{
  "attn_scale": 0.125,
  "tie_word_embeddings": false,
  "beta1": 0.95,
  "dataset": "wikipedia_en"
}
Each number is 128 + 24 x the weight over the matrix's rms, rounded and kept within 0 to 255. Layers, rows and columns count from 0. Numbers have three digits each.

# v: layer 5 attention value, 256x256, rms 0.107, rows 219-243, columns 0-127
# o: layer 5 attention output (transposed), 256x256, rms 0.0847, rows 219-242, columns 0-127
v219:103139106147133152130114148131108135138135153146150155131112110125121147181130137122109111107129132118114142152114141091149123110093150117156136109153106122093119115128131136134160092075122147123149112154129125137138121113128118148100140098176118150117146131136112144132116122130142136121093124170135157141161148099104148120167116135156132110135130119100147107108174136074111101124139
o219:133125110148142092138119120109113134143102137067131119120138132138126133137162122116134127132138146148138165143135145139143163134115117142109112098118151148149116150104134157155126112117123141140143132105141156121119144140141141138132142155126104117127122118109133140116131151132116161161163111127105111136119110122165088124094136118134143116119136155155119135146175125136111121128119
v220:128137097187131099066122122109128124139137110102106167141117147109130140109086147084141119124109114151109139122114125110160114100123128159133164154132100107094169097126073106155168114140139127146180130159154132149175119150172164116120138114194127133108097114112130082074098123116130153120146118135113121115135158128140159122127130125104114129101137091138165175124127147119102117118114
o220:120141102130112136103093120137109164126142153100159100119123108165159151103129119121131133130109125116110124076154136115137102141125109143120134109150115120151140139151109164122205131120148137151093100138137114100166142103109172147142110160123124112118099156151109133121138090103095105097115106114154121171133127128138153107086100114125170145109125113138124133102131092134134135170159
v221:135098125121139150130142139141116117115101134162124098150110130137140118121127183169133130143140180154134140127163146144151164147102139104122114084143098071088137126125118115135153167140138163162115097177155183134166126141133111174098125112152114127150132112093130121100145143113126140127093140096106145132121100146115115122125121158109096125107138095131196133142154126104157097119187
o221:112116186114160112130128110154173118112151114118139159130124136142136106132138133122132104114117109102130171112145127166124110104121173150100123098124127134124095150094135112118132077148141168147163105108164092164144117117103123137134145120123080126131122101121165116134144129162121138105120105098150120097156117127130104121104101132141172128163126130095140116136092156179189123126127
v222:108110099143152117127120144143104116117123108131137148114146138140153114117130146148120105159112124104139118182139103103133117065149130114118140131148144132148125130137123121089130138128138128099125129134118125103123099121148152125116110137100170153128111080093093146132126141136143121105142138119127148139143115167110102123096106164138115130126117122142079076145115134141111129114120
o222:105108116149148103121135080124163091102146123129140119153134097146112146156115088147135128134125107103113093147140130156176125143143129157094165110175111111124132101110134134122115110111181130113095165086132119143158108126126147133157129111109143130153140098120119116115148118117141097143142121064106146162139155119112119135121111158118146129126143105132132113126136119107132126110134
v223:109129133149133129134117149148169139173152083143108097109111152169104142114117136122158137096138145140107152115167108129130094084117161114143136133112128138145120116106126145119143144151149117161111154098137101144131120143135121136142142143118137139159148126108168127123103138080133133152143085137117136148124121137145118140135126113139091085140145151113126094123142163139121132175119
o223:109145138091145146133094129089110130083147143123119162106097140147143115121128115159134121129150131120127113146113146138103133115151113123139134108097121117189119163124155156165108095122139119107137134131123151125128142140096111158107157128103134152119126147112165102167120113141154158134143152113092127127141128133114099105131138103152127159113163122130133150164110124145131140107122
v224:121108116104128144128129116170127109177150125129132065140149173169141069109116111156141098141148136132135101127110136128118167143165106125144121148117128132119112123116206105154097134150103145160104131119136127127116099123121141109126083124105160139122112124137085135112101132153147137109106162106130147110167129116121123142102152106108162158123089094100110137103130126167146149126155
o224:125120125134201176122129157129164114092123127114110093087143093121125110176131115111106084172140129106134145172117131142152131142105130123136150137124171131132109144140138101104094138147125145073148136134109120143166162142125127140158140118133115120155139124121124107146139127152111120117132141108154143125109102123111111127129134113128159193107135150110116142113111124125139144120133
v225:086097102125117081126097134125105110108123084142154103132118160097102130098091167102160129146085132121141124086138105096113119117139113131128141075128127126147142135104119111109088138128134093143137111127165151147131127118105126157120130113101159122170144115123123129142132143122122167134129154101127130098137135118081123128143137119126162120124109136152108120162105109127132160084130
o225:151142134161120097123140188084144130127137105128130183129145088137105112148109133144160110129145142127115096121152118166144127096120125115126131132104140125102129144117152167106149136107129135121151161074125132141154122146134121132120128118141106144119179120136130084153135115130108087100107092110143123155154100125164146095106138122139146132107091120087106114098112132166129109141116
v226:153151139134106126101111115133146117115137114083162105143123113180153112127132086126116160091161117102116126106138106119146133160152125117116095114150123161093128130119126126161119109118156134138126132085136111112128147141111141123173115123119101082101108102108117146118062102127123160147114097113114115100111160130169152164121153102111082154100112134108135120148062144101113147142152
o226:166142159124123131127088140133134106122146129141134131162133125136135137154151112115119088142111172081156156153135175107120114113136113129141128115084106098151124109141117068132140149137132146124175150190127131133159127087119158118129121156096146119112112095150123124152131149117132086152180159152124101130143143133122158124152136134127161159173151139136115154147119082126109141122105
v227:130136158156102163185133126150130115140105125095132124083095088141125149157146126149119153196122120131127080113099112136118101137112138111147180140137147098154123127129132093127131106154156125123120155132088143102111116142098131119101118158110118149163096118126150169128148141122131109133152129090153130126141143107113097134097120131110149130113133148098169144148147146158133157136153
o227:103093112107165063124148116163102132098119174159196109128157172168152126128131111124157154117115152148129109157124099107141122144127115148132166116109134096076089124085084135143114131107109112126129147137091189159115125125114146119152153125143145124112103112137135103141145144153113159113116159129161133112146125134149140164148150114151151106149108129154127137156116134172159150120109
v228:114105171132125126130148135127111150143132108106146129157141136114090169111129123107124090126123136118145160115098115160186127211116087172154137110093128160115115124134090102109141108093157138160145179140150141106169091116138117131140128069113135146149121137116122146121148141097141105112164116077134089081130127168107143162120146133144098123126141139088158113112121146158123104119151
o228:159124146130136085104118153150134135147145132115105140093130122126151157136126136157121131134151136179081146110130137093100155126106149143141118074127153103147143109106109136151154118110149105089113128166090140142101134097096112128130164134154085102075120164189141115136140141131104131104137114087133106101097129116104135095131111150112087114129124162142122125124128122116159131137076
v229:155118118142147100147152117186150130092130149135143105086091130185126121139153079155119163144147112123128122118120156150084103158155155093139112113108149138145076126166092117118142149154146111114063122118120129131103124117116078121093143135137126161162122127132137138130123145158112155090140104093137098148120149104107130150122169125135106113104114164119139122102129089120146131135125
o229:160125109143137135124107124133129113089147107128135113137139120122128088135148147154160133110077137119165121133129127152116125139138122135129134120142132099138146130146169063112120120098133125107142125134142110125126135144135133130135091157126122117116144124110120123149131146139160133133124165141188120170134149162140137109103131125126130121107144123173095109152110149138145131065084
v230:103191143108116142118143105153144105175124117103154129094146112132154093133132153155121119154088127122140148101151130126141088123148119128157151148119129114114141140136140109142122124117108139094097149136130145105121103114122122143110145120128145119108141147135151144150141132154186119156156128168121125119101112097138129152146097128065133128120116129164136130110100110115104114103115
o230:139133102126182137138146163111129104092124131131143133132106109102102121073117104161102097126154145107139118112173097131104115144120122160135143135139141153137167130148135111143133137133114112137130074140137115126102160115094132143121128127116117152122163091055144165093115080128115153104131134134099118097165112124141132110159120111111150128099162117106149134140086111120144133138137
v231:089111145159149143164126094095103125105133135126143125119104142100124137089142120141150136136128145130116151093130120106166112117123135136160115103144139173120126087123132159129107128090123097156153133110085168140132120095122121126155135112178136102126138142140140148132163169123149120119135147155142115155128109131114101105142103108109119136077101116141124154118165139142129146124127
o231:107120117131143155126153129121123144190115142113114115087121152121127143117079128131140116121154094143116118112143150126076168141118158103120134155123135135122129139134095109117133104166093086115126124128131165131118139139136081145105101117081142118156114109118123147095138138118116141129129115145141134091133124143149102126135113161125110140179117112126147154096145117104139125116119
v232:142114108141106101106130134173142124104133108119162107122132118126124136119126115137118129125140138137134146136123154134137132126100162113114127142124131148123178137097171125138147118110106104145161150103147130151158152134140099131109169137133088097088114094144107126130105124151122139138147125117151138123149120137093136149111123114110143106138109142122095106164118100148152156099161
o232:133149150133128151160114140091131082128124095089144120167126121104120109155121148119120105139167127159106147089122149128098082103152109139132084126176136145108118122129134125110112127137111142111143139114125088122148125123129156121136106168125135122142136172106128113120139125104130153117132155169146113140143168160144137162131166135106149139144143137095141138131156075153157116116108
v233:108144111130156123144178141105118157153117121135107120125134142148177135141087079154094144101133172144165115091112150121154135185137126126115126181133121120140090103115131171120134124129138157141116085128112135140116134119154146154151124154120165133093095135118142110167131114112148081134121169111158119114140115098148164098158112114135129144157122137117134115146136105132151147157123
o233:149119145138139157161087156154134154107136133138168128160129162138135157121125127116118129111102104149105143153142139080115146114149114151119177093124130147127199184121114161143118135116119111122139148143115100095096104120144129092136176149144102127112101109129129140151139148133143102144138155184131130146098130119113117152103141096122154123107113112098137133099078143126120102155125
v234:124132112133106091167128145123177124157180163136119156121101122107116160120171144143149184157123110124122119137134163130128130148089119144139147120145117074090112111109102101105131119177120126101107132119134140120106149110128121134121100101113133134175136138095116117161117145121119137108133117119133129138099155075128129128068150130158135155127172134120123125125177160145141103158121
o234:125104138138103116124103091153116128097141150170115129121118105143114101127122125121142093116128145124112106104131083120144160136115116125122117131130156127142096139146132127173093145115139142147143120127124149136128089104140150125086135132138086113149158126113148124134092124136137113147125112150127142131135114144099118112091144119139127135121102165114153067100125135083080130121132
v235:082133122141108142105122141127113121090157151126140155146121125111131118110139147144104123104145164134118130114127138121137158111100144118110131150118134109148125121127112104127144102134128140093197118105115173146138121129115082162131172173116142166124143116137128131151164131140113151096137172084142140123092138102115119094143130120140153133112121147112139140138134146151110149124125
o235:123130107106172123148128131132120120152137122123136139115099157175134161141144100125118155118114098137094144100132132124132142134143143126134133124100157099093169100109171103168146102106111146162150132065130126126109129139106121118128083105132157079145105146122139121110146125126142142131147126147127140113152130135110133117132143136116159124125125127127160138146155091189093129123156
v236:088141129143154143137157112169153125150124128129146122104139133135107147082116142140149139133145128130112120137120093156132094133132191116120095071167122106151100123136102157132087133193134114118134125150128123139135118130128103129117131136102111117145116131109113119123138128115167135115088143158103111113160085162141128115134105138137148088118151122136075145135128142106094101148138
o236:102136172141132128115137141100095154120128115140103119124120140125143115121112130126117126122120118130146140145115117137134151132128139174120142165154108134117141121131124110108126132141169108106126129108135122131126148124119168167147130131140165126110157162101132117140140103148142121133116140145095129111179136124134135188143129171156108124135094139140162153157095157120162145118170
v237:093118124093135099080133102117123130151129090150132118135129150091101135103124164129126125126143150147099163118172151147101141130104113140130115166128167148122121143149143127119114150145149074138142128121163144154104118135140135134145117134170124127116101130124118117139115116114128109114131160151125120120072115119143119169174113131145093115140107100140166150136123116086110109121127
o237:141127157118159135122098129130155136176128176108096134116111158120056099111149086136124142125135165092134119087118108136150108122117182107091135115167123110131149168135117126143129102147117115145132150109099108112135127082139094134120123080148080158124118111097146156147135115110137137141133138149145152139155157097146152116112093134115131123122125128156106122109177129166124142150146
v238:153139120102153116135151139120094130108097097165138134107107089115148155105133118146100114130148163125114109152112142115116108115117168122153123087095140146130118095131124122112145146119110135146120160135137137152134144194129117157122168095160132139116107155092132124080132110145137095112106136120149130095136169138101115126167123098188109122142118125124129135101136139085109132138107
o238:110140097153158131122121137118127162100108125168108122147161122162114136132134046132126171116129128179130145131107121166127136143099149139146103098122150090121125149137107135123144121171086134134092099104130119121081108129123097103104150109100141111102152121125109158131148127125117169168177123156115107167103159130114115128125110173155101102083113125132108141163126139125159149162135
v239:134114121114105095172136141122118104130117154105136116122166098100134111137104129132126139132190103122155116125161124147132154129166158123091080108147079160135097117128146123108069169128134124101164150161150107150125148166102121105114116130115141122164125132114097138154111138135099096114146158130112058100163124129120140096151092135100123110144125144128143146099146171137123145122122
o239:107150110144141110115127103101139122108106065126117148089097111107118142142130099125124121157109131183137103159138130160124143079116138135143095103114150117094146128137124153134129105152133110086124116138122139113124085146124143112139135121148103146119129119136147129155106116123134150121136124054122129130123147126099119127146142128119135103127094110121127133103101104139119137130148
v240:153143091140105145146130141161084131138140107140152124132150131150117137131145150120109121149110114116116166064124117096114126106084140147123112170131131143107105106135112086129128142100106102124145141126139145112081115112113088153116143149115127125132114151115113130110118131105110100115163119097159108130102172159127127123124103135128128126098125121122150123164132143088123105109127
o240:109169143152116122126118107111135103089120120144124120159124135137122122140138088140143133110121130110130152128127103078142137103148162124115156100114157110107123164127079107133123137111092155155104106117121158111130139111143137096106111103144139130157128104102136123087143094134144145138128134150094129123091123130112151135101117143149112127123167116138080128100113135157115124114086
v241:151101140113110130113131116103138112157122111151127098101141099124108082137108145119116110128128145154145116136104127142120092127100072158180148133144096129114120101162123131126127163129125145099140115115112106163116142086109136140126138104167124099122099150142098112130141104142149147138123141116165118135130130147108111107114150151105131137135180120110150068128087095143116119108125
o241:127118118149090137139140095124108156139122121147129155125122118115137176141142142132130107154149123147126100131109120141135135154139143137133133117120149118162152136108092127108149081140133119104113155134103143115140139125121116123155145128162112112118170133098137135118107124143126119108132132134135132107108135128095124161117086079112145109135150133142161116124126143123084106138139
v242:156130150125145135114161146162155086138181118131131137136104119144116122158183127113144136117146099121133137120128144101142146173109154133141153127116155089078062091094155105127107119128091120126122103099114104120121158101105125121145139110136121082118132121156139160119128118136109113169122124172128140111163101120121139145095126128159123120161138158131121090141148079160155123108137
o242:149109104116118147130122127119123110131115140118102055103155118131092103148142111141114133148152122116138113139104126158122149118095112142156146159099120122143133140115126097153108119123121140156162129153152132160122106152144151096160097140110124144139144098140123161115118118118136128105172104162149103095091125112135146118139088107131143138104104157158102111137183127109100109173091
v243:148158120128133122161158153099091128114094123171126118142120130154079119182138152153123169123136106147157154133135113127113149118158131193160125120133184147149098100164116117135109098081119113101088129129120118121095133130089113143089112107125138093133113143132111141119136131126126120137137128153087126124101128144111131157128149130148118088163117169094103104143088134134151146139114